Part of a small language model's weights.
Architecture: LayerNorm before each block, learned positions, no biases in attention or MLP, untied embeddings.
Each number is 500 + 40 x the weight over its row's rms, rounded and kept within 0 to 999. Layers, rows and columns count from 0. Numbers have three digits each. The size before them is the row's rms in percent of the matrix's.

# down: layer 10 MLP down (transposed), 320x128, rms 0.0704, rows 133-167, columns 0-127
# gate: layer 10 MLP gate, 320x128, rms 0.072, rows 134-168, columns 0-127
# up: layer 10 MLP up, 320x128, rms 0.07, rows 134-168, columns 0-127
down133 093:469473407557506543501445465540407461430499539457457440480435541437509453528476459476476528503549544521541436449586574505520501462451476511476491539520488551493507480465473451500546515549498495547492564516500534429538514441515472511535560541519483491508466404502486495547442582510532536494547542467467526581543454520460560520506577520534485501472485475486531516502456510457487486426491
gate134 102:440550440541502540490457505486470477424481536496471468535506523483483459550528537465420482549472506481570462488531474492509447533541448609515498422504488486457451526586572572461517468439488431428541493492520547467544500508513574500604508560516516417508490507455531495526530514498441573490446502535529514472500571481472519520420464464529466467511467533485462486540537547477504516498513
up134 101:482489506461519538499546528539474493430510555472484518528478530505514514527502526567437441492506486494465555501453568457521558546520512473492541448419470535498481500538525487485485485486505549496509403524563453564472518550552533570547534503538504478500516495467531443489463496445466416443462453455574438518498568479587403478507488482578520491432484438439533496542567511466524488545445
down134 093:525461499506469517522571468537448502550505448533574530444490517526419469492510548465557451476471564595489518480505613504497475518541528439438491487500506545495461485543486547555505536505554508504481543486535583472528541463521548466471488492551498522525439484492450557459482487493440568560544515456432458512534495476519471482486496513489501549601520547380496500482502437528428502509506
gate135 115:511488563502555478557482491453443525460466497522549488550501567504452568418447473443485552514497455533460469591510470525529503470470489491464486487496611549405513577479472489452481536455587501441498515487483517463470511500507522528440517471510543480493457496547548566531409501537551519519489467488425569496484563542448528528512456530521527508504525524494533412461518498430520545522511
up135 114:476477480465536473555426440500445521495504507466555542469518523477449498508465558480471582446502447440472524488536498499476570474506573520513498473532453539473462498487414476478507542424480545538485449503480459520359528501551561493518493541408466451512512508492541516523449531477582493470540518464435488535444520436502590530506446439496492494538520505475522569566529520474492488475526
down135 117:533548469509570469487517525400478485503510523511507566467426505496530502441483514447484561470485479518430477572599508534538565527546471447519512496504530503471502409454458491494524465482471510493475511464521558512479418507525497463518490458465550418522486467543487571482452554519466464534464511461535537495460557477420467434511461522522460472491533430534518446407524539465516443539435
gate136 097:499496572458447487505501471463542535519419499519550541454529503550527511419502572423520440554467487514553486509513546545542488504546515498421464480546494528526380461556495472534471489511542508549519472557487509516458432472484501577479495511474439558424510518518475548500510492552533501474525450477506587434524549494568435542476467546475489503569486443443528488479461481462503486562460
up136 093:585531516512472500407471463485567532490489594474521445505430448551498467523459517496466509537503437535546509527556514508540516525461502537502521542509500507466533503548559502599450491517451385555557470471528519504441587537540485534496500553483543510459513478380465543503500435493444486522554495502531489458529490494555499559489526480482520531479512581500481447522540531544514443530522
down136 095:461528481586531588552534474533515481549538511520540544512466432518524464552423496519453529440482501483435483509520452435521493532573527536554451411496472536551552512532562463488497512565438574444424416513546480510477525567481515431508475522448539458508497575524499548474461509503548475518493552497450483545452517524509502508477507535460450508477526470518532570489529525567513471485553
gate137 101:503529512500435419551450484448464539541528547480499542560542559489470509405524531470438523544530495401474486491532458457508528521507526505477525451494578536509494474496439506497436499471481503502556516468485580522434526520584569531481493533555458547526524484509515575501513506512463552504525459515483513459545498452557550543440477423459487508500476557573481477455451550521428430535533
up137 094:570479489470507468495524404572506496543481421462490467447535453522516510440483509460514513582554527477466505573540437522518532438512507515469565500518474552526436517546485553433565639520482492530467497506441540559474524516488522510480527465487506493469457525556509514512556519509483506510486539464482450457488528470495474507496500523473462385474475438569542465518522612503491507459475
down137 095:493520490498465508450487574458475526512490501486444504533556505496556495442501561469450435515444495515544466464572522487445463537512528520525482541480553503575505424474563540449425429503552542484526434547552496495459519442499509464509483503556606500493597550527445471490442571514522529499461504468557467452438536535519535516561486528555560457469523558525466546484485468509471491494444
gate138 096:534540547445497479457467517603518510549490559474522555570512577536469545453529529498528497473451391468532546546461542477522446450530548470440470483496491439519507574453549490518490497588501480478526476500420466410502479472457481503553512536520496521457542528517566514487472444519474507433563450546484446541447551501562501457502538487538512500464473471464503441515498518525580503504465
up138 102:520467501469513449464525457504472533561497502456520543486517464510510518518526558468491533511430497455485425469520496533460563510516484459445408549489468440438509498441527529567458540521419560460469545460535503583506498516511479464464510518450472530538439527483448477539503575482528443477582526484421481498546576439463529516447543502504467498463516471540462464488431495541611473473450
down138 098:448519568463506514511453464541497372537526536531446475515554538540434484496456474498527425513448507429474503449499513491591521450518513489541537514473535487516526446478524543481553574523468427521547474528511561471525456473419463506537546494497478538450528526497579482527499453562491511534517483521519490536473489479515525504519442482512509498516401513404446590484437442504456502456499
gate139 093:477511509576493594486516547477491450464508479524436540451430507449545479413514488522485505488555506519526524463463558507526565472560562453517374531454480501508499527545486434485510438473527553536498416527514487542511426513499482449509502537481508515529482510467445521523498531500410511447579418488485456440484493512521504551452498505458464445469524492466509544481484540513559464594530
up139 094:515488522533500556479517511481470496472516480579534414523558445470505486460466508481477511472455486508489531429473562537500619487482490578519568551500436522483538451590515467464484516466434498519459518503460553469490479450555571462481551473601490520491526518521548495458505548492578499481552502546510516544468486541441499539469506455534467436588526465485535517541481538535537450496416
down139 096:440491501473512484516509447510500523520528487459485441539513566504457550484554554467541524497473520480447485542476490480418464532382422570471513458518532485550457516483559535482495523433495521463435479499424518504434525509501535490507472483486439464482477532513556432508568445555543508513440619481420555534492516493506528504602512497537545497544481515435526487454490473463538511438509
gate140 100:536516468493490528388480567486488498540461397518566499416525496475438445491450485498453483497453516505571522470478498429505530520507484516530434490529558470468483529428498454450528549448514454477474505445439465509500535456493459495507478526497541527490459518516550449422476597454516541530478538528521520445475472529481468460541439505605509539468520524544456469436537435495561494534510
up140 092:446461505481479511454481467489449522508455491533480489494492474470473360457500518547500521528502538529542593527526423511520478490450476513500534492522450508501481434521480437472475502514504463486509447517458463446482561524554565478479561451585477494529438490543474540525597570511500501542470497516492505532431510488548516419433408525539436490476523493476513510479479581554417531537527
down140 100:477464553475468396547474534465518487479481519522544584474512514481558431457468504538520547534527500527431477512474571541513509449492612484496543513469385454493436545488465491468534511496464443519471424545528527495483493466519533536490482458505521488416465428481479505506548516489471497492509441527458562528449564525476517520518536471447506528467404536490464523487500514454534484444598
gate141 107:500575558531511494446473490518457501531434458496485455452489464476504469486510450473505446457457484471433531568543565482528543445502490500477489561508581504433516486460481497523511461528487517510519506594448438519490493535519569498499500493502510472484519510475488528590564559495502477555519368426432517458524572452486527549487417520512566554497512479518499478496566458505440554457450
up141 110:432520410471474486458480468562530449532571551509538515498533533495436544487462520502581500462475553589538442501442455488467483495499478499483526570454499501527523534539553523527519454428506496617497586520541455490541502506505513507575472464463550501491532459527498537550495474445509461475511491602478462496554537501455404520476457537486505551544528482496491502465483456414515504466532
down141 111:465550491476548466462534485472485536428568447489486523497432502446495470617571497454477519507465556547445436527533486519476500521468443514460490454500559466457539477473483539470504530541415567450518543524523498519535524529589457453544514497462483514581514514415492471456532453460475476530582504500492515558509480577500534458524554479410483487546509454465472451554501493530504538531517
gate142 083:533496569497483395510509514500443540483523489492573454530495529455469425467499479473442459470531480523509497511395541502457479472487527564507444503558546482474553474435510462522507513537554459453491538468518497511498520496528531508533517579452470401464526540530445489543460610477463508509430474527476514518462551495493538555587450500519498466550509521557502471478505465420540591469502
up142 097:557508475516475469483545536452506542459501479457549514522470499480517508490484455483612494496533466501528480548495517535567503444493507434507562500482483424485573499565452432466520499523509526441503444509478474507432446545485574497573548484470468467498504572509533409526473541494506475483530445436499505489494555589494433429497512533452445579512459519572505592459499516563531490506471
down142 100:554474463512511551554413470562463491544508542554418584512528430497460540528492525551470567492494474478497498486532519469499509565489450495554501476504476590435463519556560510528401488477521489503499508487486510461583562441553451442456457533549520481502530518513508488549530487508532492515488532487499400552426464502525489523433455507531513509481465486448553464420509425484450510489468
gate143 103:529543575549419474487527447546511483554560526484494485548541475554487478498477500530523466551440504542503449532437451462477466511521521537453513511528643522488573492497514476498463506482519487449509505515581492412524526471520512501470500580487479486506545464504538629578472539509469442479535480576497475451512488490466512506528473504451584468500457467445546533543498540442469497530524
up143 094:553519499485443478517527425436513569445509451464504519522494506527488533501403530510515520552555514502464521494485453554522511475508405516538513446499556523465493529485468453395460539520468520440534461484520495456572469488490529510576465540502545482562506467533480534447496541508513426444505444520537532590510407568475479480485499543559495527460472453479526492542481511573463590464485
down143 096:487520514485570524528453541460523528515501563470491510611452538403532616490465571479509519433473513526493474557505600448552568526574512467468556488593531437459569500509530482520546518487547471515502475490573494484530504524509532494499564534481448548468473508446562478459499549488518430443511446498519511486467474470502492518449486528533503534501526491489507517558460555520458461515548
gate144 100:492504520482528521531526406515495535533464445512524488493507518550449490522591574570621515468463499494449447514534568505481502522475498547486497472460540422520597630472491518533514532476457516464514427506440418531474517552483511446504593467585488521484532488447500514443523461479510503465515492451554491492544503544514457482445533507516517512475447453530484504517513489454468516462470
up144 106:589444545495480532442490451483560577488551497438475496525453485605479462543600533503512515535468463521573544476472488475536595518513510498472514531547444480513532464512434534473613438509501522556519467530463497491515485443493457478520498540530511513521489473476527482495448391495548506505539510483494543523524516472481524501471509459442527485480431434490524498607526534461510505542450
down144 104:414522583497473494512409474562524478464519505514516578493525423516458549515503532448470523498456447515464468416514522496465516462499521439435503435461475423453532478473531571523447515498525483503530465502562509541450501506504454459516584459466524485494479478487464374524542523445489524512492523486491488504503496413440612471505451461506504507525459532456456472543510481517422515478488
gate145 129:503569544499436506535551461450525516523528515532504550492521566534451476541469538443444518518491459510431539483544494471523504547481541504491500504514434532559534495469557507552476569444535455430544541520347475498506483490495539546537527450508488479539489469529588498540448483514535491485464447478503460489541457519530507531536496491571489512385478436543525538533513420548462528549500
up145 111:555440454485443512449536489472539482434494519539421505513465519530497519531520465458491565528463485488497477450485502565515491527501511538549510510534484584529448555495466480539509548476434563541532405590429438509474513474495495513493388494430510560479540430561465503473461532496505448464474507516509480516469464492556492466444459475517480482523593439458571566460483474511520505491563
down145 102:525471478520535447485502488514455559436447486479493457484460453525533401593506517423463488488556501487480461459532507479578536462490449468480459470512500559467473559522444559521473519512518512419437481515493564555554531532484564500415515493419484575516440480478462554501429516439553459492479519457475506505448531508528464467502518498487415520480482484444535492544470509441492483444566
gate146 103:597469478459542483516488548458490535428555474488574484436450545534487537480505499508527457438446495493459491490516513549553563508511550547539495445456487470535482542573577508420465565473475454452472534540419450526453529451551501481462535581487530486501603465527509493480491489510466538490513491480547485494481580564485530456527472547461476446555562446479498479499476521499468561490539
up146 104:469543517429449533487530444445467549417536563488494497510461474520483537526456488487513515507566458507587476491543503550436453510535450507483521480548463459457490507501477489564519515569525514525458497499519448527535513409538531496534495540433535425512507519478563540480470509472518532549550500472494555516555492439503497532500408564485512552442470477544448434446418584414524514508506
down146 105:483481450420523495462450543567544507519439482490510539510494570530521505444515516520500493550554480498515470570558544440495518592519498469521477496517570511483501561524560504528491504448432440628525573549511475480423491528521510533488467513508520508512523437586444491534528539441481587467484504475549550521572472516497544508485453477507483463445555484520528566529453448505495561492468
gate147 100:496419461479526449525504507425506487478519478499508495547533489521455528415567491536509496488474477531492469510471585426602530545522518495504443478506417467491552500461486494488532458488568471465448503482498436573490450492481475464470447482476503481489494535472557522537554417505488612488487447534560470514499495485537514502508483553484529523457445565539456503459602505510553609470509
up147 103:501501457513423530551449505503535439525519510498459547560477447463461556537426456512454519489460486534492455482414480480469447554549455478456569510505489418485567541548454554488529519478457483527554541526575480553546511469431538527533510441462546538513556480542579529487490477484547520485503470461528488413527540475477507508514561564473504493514484453507538543494435456546419434490498
down147 105:455527532500483506599546466514536510383503526557414531488552495514492511520527490577599507480518434484500536444514434458559523422446527502560505475492518520480487484522506460523473443534500514467522440468455471539539432492476496579539505476549513500561530558520505418534441481522499504495475498493479485512546490486559526536530532538585531446530497483455451490453470441512479580560519
gate148 102:497491430503497514463443517523488538529542472549487498452524551494491485418502550536515540533445443550424425482479565510561534505492531488495516510543558508451472591448568430509549475450484448585527469480481508500607549476505499529484544501481513614516505429492499483549543615483518476474472491495491487490530530548525520508473466532476484489445555504494472529528466554493432454494558
up148 103:515502524495537531536458471522534529503517462475568510494580533520492460525579504511608482490468496469508558410460469404523569481441479489531486499474453497442525436484500529558486513549476416500461542459462516486501543507624494515478474504504494554463516482468477474528498498556471502514469561539524539499508505561521535511464576522537451474442529595480499517523592436440521517456470
down148 103:564536503482568518500527511437532495511513496485543484540528529477470551512525446523569491485520526486509448479490507485463446484443378518530455531530480518470495420493451550489534568485488561493546529411519455458482521448491464464519486452572528452468478503512575497514411451490545458542465571496479421554506550521541481410419426502476512514424468509489493510563502521497519510547542
gate149 110:469416528549501518457502542537525493531499486497455423510511506595558464577568484484562483455471453588513523546527534511464519495544463554489484425455427477522506475541456489524494525491510494467518499527438492521513450513516498578575503506469479507433498533414513486502433517508555439527477489453549460572489545502417573546467498531515554496532563476505461542484527451546548460518449
up149 113:549497519471416456542542546520459492463482544488555516436460520515420520528554579494515523488523560478507466454539495514512443540506449502553514535465456519552459511488530431542454424564514535492499453573525541483523484491513469477475451542508414516536530489581511538523535469459531500479548478487457597478486495423432490516462527530448512527521481374525493513432514546472477492466544
down149 112:522556501476496436512523517511502466559473574490501462513485553484454497432519515481429493470478491488518481479533476512394541560448501486536460521545544533511524488508565552500450463517440483487425462500505462520475505491470506433587524485579458464541469563533504460508486496541535483585511514585450559541509362496529531532454545430454471476503461503503519463488517554555481551539541
gate150 101:481502424472556449457563514483454490550564492598527470508479481573495418507469560520475487556483548559504497513534479488566483508564533465518539477567517473542494544500500475496487557492501554452478485533533574471491452508562519485520431581510561535495455436544522535559525438479450473510525521431440522478520423516454504505481478540497464466522485478545496458534523529503462545559396
up150 098:457480511440515465503521424480568459506482533454469519486461522502441509432507567541485520506544482488554532528500522622455493465472471475498534498553522471534539460456473558478553525475485491515483441519502535393532470454551533464491513470500464456451538484416555483516476521518419487543498588512526465510544453534486413479540514571460386490538519488506490483549468440539483471464525
down150 097:509542548532489554525494545491549487458416484460598513522485438446569548492510435548465505452492480483462503433555464428516535487521539443482524505476566444505486484559469550490503504515520498549525501452475528553549520471480521543561597554562472486511483601502449512487468504477575512464577469491488473442494574472495510477503521505476572529445493568445505538490484559507489448450482
gate151 106:575512552513482458578533519489519509474428484550557489511515535520507477560539454475541538432479534470546505522566465533486505501471483525460466508537452521561583528472508494441473427505541493452471469521414486525446517548551524498456450488493501503537442627581410517504496479507484540499513502521481467526420474567566534482459551453550477519404501530520532498525476545522512491509465
up151 094:466515436484474468479416444461423483511490535550478502546509490450505551449497491511528484481520567582506375513471537515485424556473501483514496419457543577514485504430465465508543484496510446527505547472550496497525550557425541513522418538454407475504526538477525514463467502492469514518527533511470528505511454508523516511508511446525400500488454574512492514406523450462491460509548
down151 102:411429492458504397593534452490399537559491502509488482550499479487470478464505522548502500539550562530467528575466461517528489534554501503441491469540554495520497590494468519501524524547528559520453544501459474515439524518515447542557508537498474474491544483503466464460470468460488489528530473574502564554435447502472552474595595446441505477458452507524525488530523491506486485516479
gate152 096:498398482486539455484449483540517536539522506480513541471559536478472489512534553529461486509541543518458562453493483539518588489501513469442502558471446468535541519432538492498501415482473493416468461435518523528478436537628504529536463530493539466498459497564500506527509366479447576437521488452464544484530558528550522509463504536544536507523540495461501544532519484468492487464475
up152 090:483449502489458532505531530540519549522483497475528533512499479511553499471549510527531519478521531543437482447515442481511487481405460498503474428545442529478574516487438508530423539507516566536497455560476515538562541435479483546489499437545431580417497548495443524544430516519495491420399530450486473551574517531524519480517493475484543504551508510544512527596484450495477451480440
down152 095:509510513503455515480493485492494475541480522467566503546497537495372485543492507449453504503516545467529479479573449553455518565528470526546495551445495407548439443397567434544486448504507484472526484473522567481485432500491499474507476497456517461500490511495524489447452485490427588463498556420550492454446513535495520496514551533484561449518539602558528511549496520514476544514490
gate153 094:480468456478495515509472474479513510424541462550559479470491481503450539484554507562475452564507522498506546546488435470501510456450496550466566526459508540525530589457530468515488518497544427499502489486536501488470559499500566492528489515518477493470505479538540424548451564556478508532528434472537512520490432575475408493528481547459437509526423559552509412431583531443449565513514
up153 099:448433519578478458543392470519443454499527498460482488483576539503554468508488467467511524557501466496522508484530547463491460491428492450478555541469521482472500453432496484443473585536518524428422525440490571569512537486533492550563496428534517424446481517499534464516435491430492479423477460446437563496488524494553489470470502513532510474458535551507526519560496525551483494492479
down153 093:514509558476539526553534466581429442519573516488492586586545557462439466493512516540442417483465482480450490455462502505448523546527515490526501588474497513453513523538472504436400481450482477478518537519482528455553451467516490523548508501553434487533462514461483546534526453457533477523486525495493521577461434422495467546485499538520564490541510557517471517555516544488506506478409
gate154 102:447561524511483455523451525538437478490595499529572530533421460521526447543414507497526480490559442543523440518579500473510539588503453493447583572543499446554495493505441512485433535497461518497500510464464489463565490438527436473462498499413422522479479490515457480525481492556498511508520487464506487453513512523522512478485535575531542520483454560564490534475450503543563546474505
up154 098:516458527495507479506541461472534506546532438627458391539522468497469498389533537517399517493464524499523572544468494526499526592521500474501503502521524466444518447467559542486423493545452483501496524444467517481502517477481515494512473503476525550485549463524466549503445491510472458529470445507424558480540559553571459531483548526438504498513567489541434551564466503466521503489495
down154 098:454454486529491521508461545471456568492538519469531456501545518587490557451535500491514453527458541504531535529470520504511534569459461555423541438509537496539488562450480470488445540459466480486498431490491404598514438595508473480456508463487481523450451539563480474568494480481492486486445514416464535565496451543523544456539502476534503429511516527448498517506514533478580478432527
gate155 095:534517515421449409518542464499494529581546542427490506528531543580543468447412539466520527494501435544446500524541542474534523467511466496480495412495443478474562491462574506484540507401571447433484513530433594505505506531484509574512517515534504509464499526513505553511492564480482505487518481459515503458477487468513554491422488481548471512476466438524540537513528434508445495454527
up155 097:551481450563483465497508535518492450441479543531522512473472532499492437499522459425524458480481410547595500560431501527501512549419518515516483513563518481517512554474560507499493528445560519569480504557463489507461495530491413513502526536524480474507533440475500483494486468401510463437504506404553492433510509488570503500422548513535521520446482497438504482518539533505519540612449
down155 098:521541493522550515537461558432426449518492476477510417441563427454532567528472497519519515507544494571410498550436473470491506441446519522511512484516485504507579487512525531520519472572542443444433426480429506465538506507495437519461466486500472499509480505504428557485539497482527518601460471482502526556457557482547504416486403525498545484495506468506456499520549475495485505522569
gate156 093:458523547480525505500522451404469487510527419471559493476535514562508496493532489490512496387512469470508535539435561506529527408529443502561465442510449508466472519518491511562463525558473425479463511464504457481542510504524503465542481500529412547521512599552420507457515554461495504498531510522515518519546526542457518494452475498502420489582516511583485549428474523541465550540478
up156 099:523486501549483534509508535480548472503516518518455566479538437524421548466517479446505461519584494566518507528429543529556501540511459467502506510464506443555524395503509503493482440500434535578396511462470499513486445478462473449521565517458523494528532535574545547481501522516453559553518538517498428550545504543530498471479505523419534532523438512486534520566470443535549493424454
down156 103:514546479484494534477481561522513444483546541487493490486474523493513548536519533505524466527567501502519459561522504499512589515431447468465547466445521449503550469561610593515504464430508481469507484429491455495488524427501530523430528456518551524478549501538512459453489464603521467481542472489530535467439519486442521535600565557444482468435511489480465515543547513416479498488533
gate157 095:478478514528521587518416457479540524514497532522514485487491481493541552495486463598490480501537444419479494448522416525525503466505543546409483501497546414473501610463432504441523526503432490469513499479522542508496504532530503586515540474514563472497413484572514477475492543420463484521528502440514568484511506435562534536491452493560466509457480468477499423489516466531460530510457
up157 107:498565529481525497542499480512528505515466543511487502539499476505426509480525480493442515459464480505502544546469468453516465494505433399518453519509532496491501487527516472553530455437497519526601481447456495601469556518490484429451529568464522550569490486536436581524541502444542534512570524469534595503464480439546459447507407572515484562492474555522512489516496464563476552535489
down157 105:507479522518450461444495526467537582477462509491473518511470438586554572444508559536543509488509512453507505527439479454516464556549502502537537491474525557566561486531474496494529474531526547499409497504485457495536480508486475538520532501494482464526518599472511472471477499492548501458461534525467450512455529515499526531378465481543453550564551460410536613480438521437485483549464
gate158 104:471508580516464548450553427492485473554424511420501536497518483519464431468525463530513479569454513521616507495546524574460443489551491481451546471511546388508557446533554476468512543470470519473464479485482493480544495462457490468470502515481462444562523525522514475590482465529530518555567504461484438474575454488532507484500522518524442469490519454532460499473510449478534430461467
up158 100:459444455536487369517421512518491449518461510474469510492487544477466526397433483457491476447511495530512535531401508473493540528509538539519565431531507462473462447508405515476510430524492569544515526459478516536469534500534501534463505451461497551475515441516430496550580472504502495507459515528480607512530508467476493459590475532505535476491501560509542456493544503512512515575493
down158 097:491496456565523482520513544390523471455458559534428444542490485462457514472591481513476458493522534464515495476492472501514561555516510556486512430546479529488414497590452484508492391505574510517473495489535493487487440545482546466456508483402477502490528507509491550501538479524458491453478499445489555496552476530475441494575551552526488477479478523405477562472487562495433493533471
gate159 113:489491464526502528491503503532442585491455450532520446526519471558463478533444519525454454550514518515482490532469389489578607511597447468499479547510520508405550504490413462530484457539458509510420540503508561487525496467550462516450456501458490558489428533431527519461532535520495534513528513509431547478481467503490493557449482572440516474469486487462526561525520525453485494530548
up159 107:479493580472525468515523492547460503538506564521493494547506551537494516503482455523551502534466546518451514502425480475566467443512499455453525472497503492395528488401499529454471470546481408465495551521513557558522476536561465488479486426565513466498457520445526499536467507542493452469500581520502437522517516548508468489582562429531550493466525476586519429476531435480513579498531
down159 094:505501461520505496508429466500486520486479551495504484506492549546462518365531531522499520482464546445533552470465515523401503518495531538527496457529510513646538457531520486414545530497542553494473536497506421468494458599451469521497520573526538499495576498532516515516475538490528510468560455556544477508525495559473554525470484523446555535526512490600528485456446553515474513478510
gate160 095:551521512468529549483526461493490469475469531525505469471478499581520449451460503435508440478451430505497492570496488483542530540556483523486488521475496435513483523496560502495549546446478565489535475498558436490495531531488467570489511451523452435516465493604483484589466556543508542452476546511636554470503537479500458512478400523535516468472555505477502527473489469599489558486547
up160 104:470521496526460574506462544493494480497496540463608606464507473433541540523483425461486511509545509417413549387506498506448479495540566546464460557555524480520484448537474472523506510435463448467475561464533449547511533482566498494479532530436530484501531501448469546485569539447535545517555515462492512503449454469537464547445485484533489498588472501475488488513445520503510486477503
down160 107:552453527545450499563460490528464567545508522515473497483513493488470462517588492560512512541456600446485575504490437516516529529557550495535568482503435501473472495488505469532499471509565527446534558437497504483536494508449486480437520453494439481558429524488488503524474503473497462600499490457461478504474567487480575441545479479466551530455569595549463533434446491541461510528533
gate161 093:522469549512569519548442602498476470526591474470505474457530527508498467394558506403533450454492501474485511443532529511495449457500554487503470481499458565468585525480525418482481488535488545468518494524471457503513506416559551512468577557490473510540511492477447456451494490517495489506456476458461504489468554517464454571475526434456512515537457455494530543500563509421463556463515
up161 101:484439562426479407490459487509517584506510493519509519493476490503444471466518457445489499533479577563470510496524477501497508539466516448553444488473440497539459519516464501453476478545524469476507518541482514481502498522433521498403544562496541511475525411526454453542516489511450532487453550547503419475489504449458542600435523545553480479526638492519480499471425446510456517499484
down161 098:449447466488473498579530499537517513496445534547441472461549487434469541608444459509456485428426582486492431507459510400507472477503467489486493454534536464503514437568514507501472505509505446546491470494479583511438475526484516546487458431521407459472461460471450516509476536507537438504549489474502510500520508542504488498513534521449538517465473484448375493488467545460477459525541
gate162 099:440506505532542544551467571505556552492535468466541517466410492538484529413529518520498454523496476556543507547543517453498493500558531449535495476515487511487621483471462503456475490450516579472504400472477506506473479462448460510441477538470507481512568505484482490493540463436497527529572440467475585555445546451391535471451509471498501493485540502506506482498512531523512470578574
up162 099:482594509416555479472471483474496429490456543442517544543508471488511526603495510567492554430477461490434504497503451433497457577473520474510496475483459441504588472489513452505428510518526467428454459485502455536464463428517582565470486468468479498518522476482513477446513549474551497517538461499525517454534443577481572461535574481535499489517466515497485549547529495482499497567549
down162 099:560510495534460474445451503548460500463522478554473506490527534546414445511526481492437449540554614513511496453499514505470466508392531455465482492498464408439564515476523498502526492520501495539455450494522579412426491519514473516555522505472524469525500478465558522485467441549465444496501473548452474462491475502492424581519523456502453552500558539437486529435475500465544484557504
gate163 094:501525552495500502498500531483412506569476506483495573412506509479544494484546445558526428574507551505561416533474548510540531472510510448460529536405455507461492485506531423427546550503481523470484453445487530527497431538458474480494501545474536528507476497552489417551545513454441563506505505519459476508474481575539499476514459535603550512494479460503495508508550532534465457577454
up163 099:507494503466489488449442516523519482540520525562566474465526503440556406477460521517533470446479510506487569507517511458541556490459450491513508482440403573552458482491528433549423474579475575500419492481486495569474503499530539536501480461522542540503474461453451500456536518552410520502466524539491445505492585460563549555544456460454473496517516474482524448517475518486449535544553
down163 100:499473486452530415454419481519541468528474551503463471444478522494485456380493542509546521520554488473558546507529447519518493479531495471459439462495531439487545543466487529547491448535478489451455481546513472442508483517504432442558428532514613466479596466458495483536597547495424495543470506468460448553469478470503490456504441503509480468499470503439476520529449468514533469474472
gate164 104:496496531458467494493442469516562465568512495492493504533486470526511552472522477539428539523521448516465515541507587454495482501443531479570480539564512536545463511624464539512470450496494458510532420542507472460571473481477476502480406549448528453495479487568574516560461474474401470508537500436466562485500574498504484484521461591485486512499544532516557475475497517448576507483481
up164 099:416539533563504491536488552500548480534483521462442498553515562490424427476456513508418483456517489548550454494533508441481493528525579505452494500508532499520550529527550411452476488473520522413427536496536482480466522495464524494464539520480510459467494515456557448540450509556485558449491543453467536563566540494508492536499483440495525412585573516417544514497520517502548495479466
down164 102:470550511445507466548593537495457518497481485410500460404490604461528536523540497437558566428539475548546485525510555520516404445523502470554480459499501468484512476620547469528458512526504478514502469521487539464513539541491519463516485492547559559430495475465476476496510446524449489495538579476522516435521526514492484482502444433479517502458465512517535495569457520532524438460516
gate165 102:507524510542493490513525410546458508412538542429478506439453500420546536488464443518515415496449448469445486518409482458517567514458509458512473469441515529501479538531495542472520455516462537527488498457500480548506557494475498468561540498518439507501549508518539513562597438464567525487459447517475447504495518443507462528535487461488528528486507531471391476572513583522533530451520
up165 097:495524535461509480497504481530457476492522481472450521465553484513455529481559534508571386449519509531529511486497569516540545506518448485487548466479474492536508484462509486500516513516465402443424540463485501471490475458535512479470528435473503523500453493587514548489438461472530468537536525516541494487476424510562427512500473607544475568606516597517520523524437445510459471441562
down165 099:469565466518486463478559461513502499476508445445484422565450525469509561443394497483532598549505497513506493452499413536528495529450529449562448484406526532442487521498475468474480521454519563497465454532527554478469517504452503476522462531541554528474510517490528449599500477498433480469434485536523515483490527472580528439570562471484563478470518476544473519474570519498501530469501
gate166 110:561443507439519462477443494420470509520482485551528500473488481506538566546440538477416487551494481487480532578503594437482550546551501504489494445508496491537418588414477466538482523500471531422583512504471476518467470510516530486514439461487554511471559509464498507526441540520477518453508403533473514531522481539482460482504551543557446458470567461463528557489518523520564525464516
up166 108:526514492515510471510502422506520514470496548451524503438556484514537470481498507584482501559491542494531514528492509472540589494481534498503448509466482523454485469535389512546504488529519571571425440478599571542461496580531462484492551504469505460488532505507525538470500480588515532455505541511494485436498493448476568429584558465496471474449508524458551417533513475571560542505518
down166 102:545491486464496501492432497547490470498483519464524492440497597498497545486538507503556499512531500416581507518492584486503516460488500543555545455503463464535593478540596438439566592488509475525564462528463500474545537513513521458557545491538537461444411523523536524501505505583441487531498515547486537453477575483503532543432451501488558433512495551542482469472478506499473498525445
gate167 104:491514501527447508540551478577589479531412547509442517550495592520495523462519547494454453468480463548472543528499485458505454495539472480568468500521465456436553492449507525503488513446530463479574480518557488488584507469536484454486522567490491508567482494450469469564524528503453565502511464523550494528522543505504547486506474487529508489460442452514401483521417539494522480635482
up167 106:465548524478458497482492573503519512435596507529480446445531481513477523467573499515537458465566465490500453511524491547450454518517566504477504619454563494532543497511533481464526497496520498532550540506570566533469507494524491575455450448443461433507425562458521574534466500415447506492528554446462507459474528490525462551503488514526552481495517522506566476554469491594506514547505
down167 108:527462499543504492424528500453508499400515479540524510434506478501457457564541518496462504522472525481549489479499442484530547498507543555571461535435531578578519461541491505547611480582528533479454504565482499577499456546482496489472527435512517472507537500501531531532541477428530543511475423557480465510533449496503534452489489484505471553451527449440516488439544504539406432470509
gate168 094:587483503561503501481515558504458534541510499516454553495509481492483455446507460501479476523473608542487408487505437484538453523433476548535482506509459491556468551537509487516474510432475507486542481476469500481483482529502507484519429477495499436548517449570465511534529438497448421455542472482507588520439556497581440583473503569526438519422411482519514497453550538471504507471467
up168 093:458465517488517546440462473463449497624521489544549559486514433549514508560523474555519459444519536578510451510532536519477454545570497547524503519536534467545532515506487474523481519465479502464471440555444578448474519552464453534528543474483497478431463489435460451502463440438453528480533508551457483616505501593495513476541491495483509506401509491516520526545492517445526517507512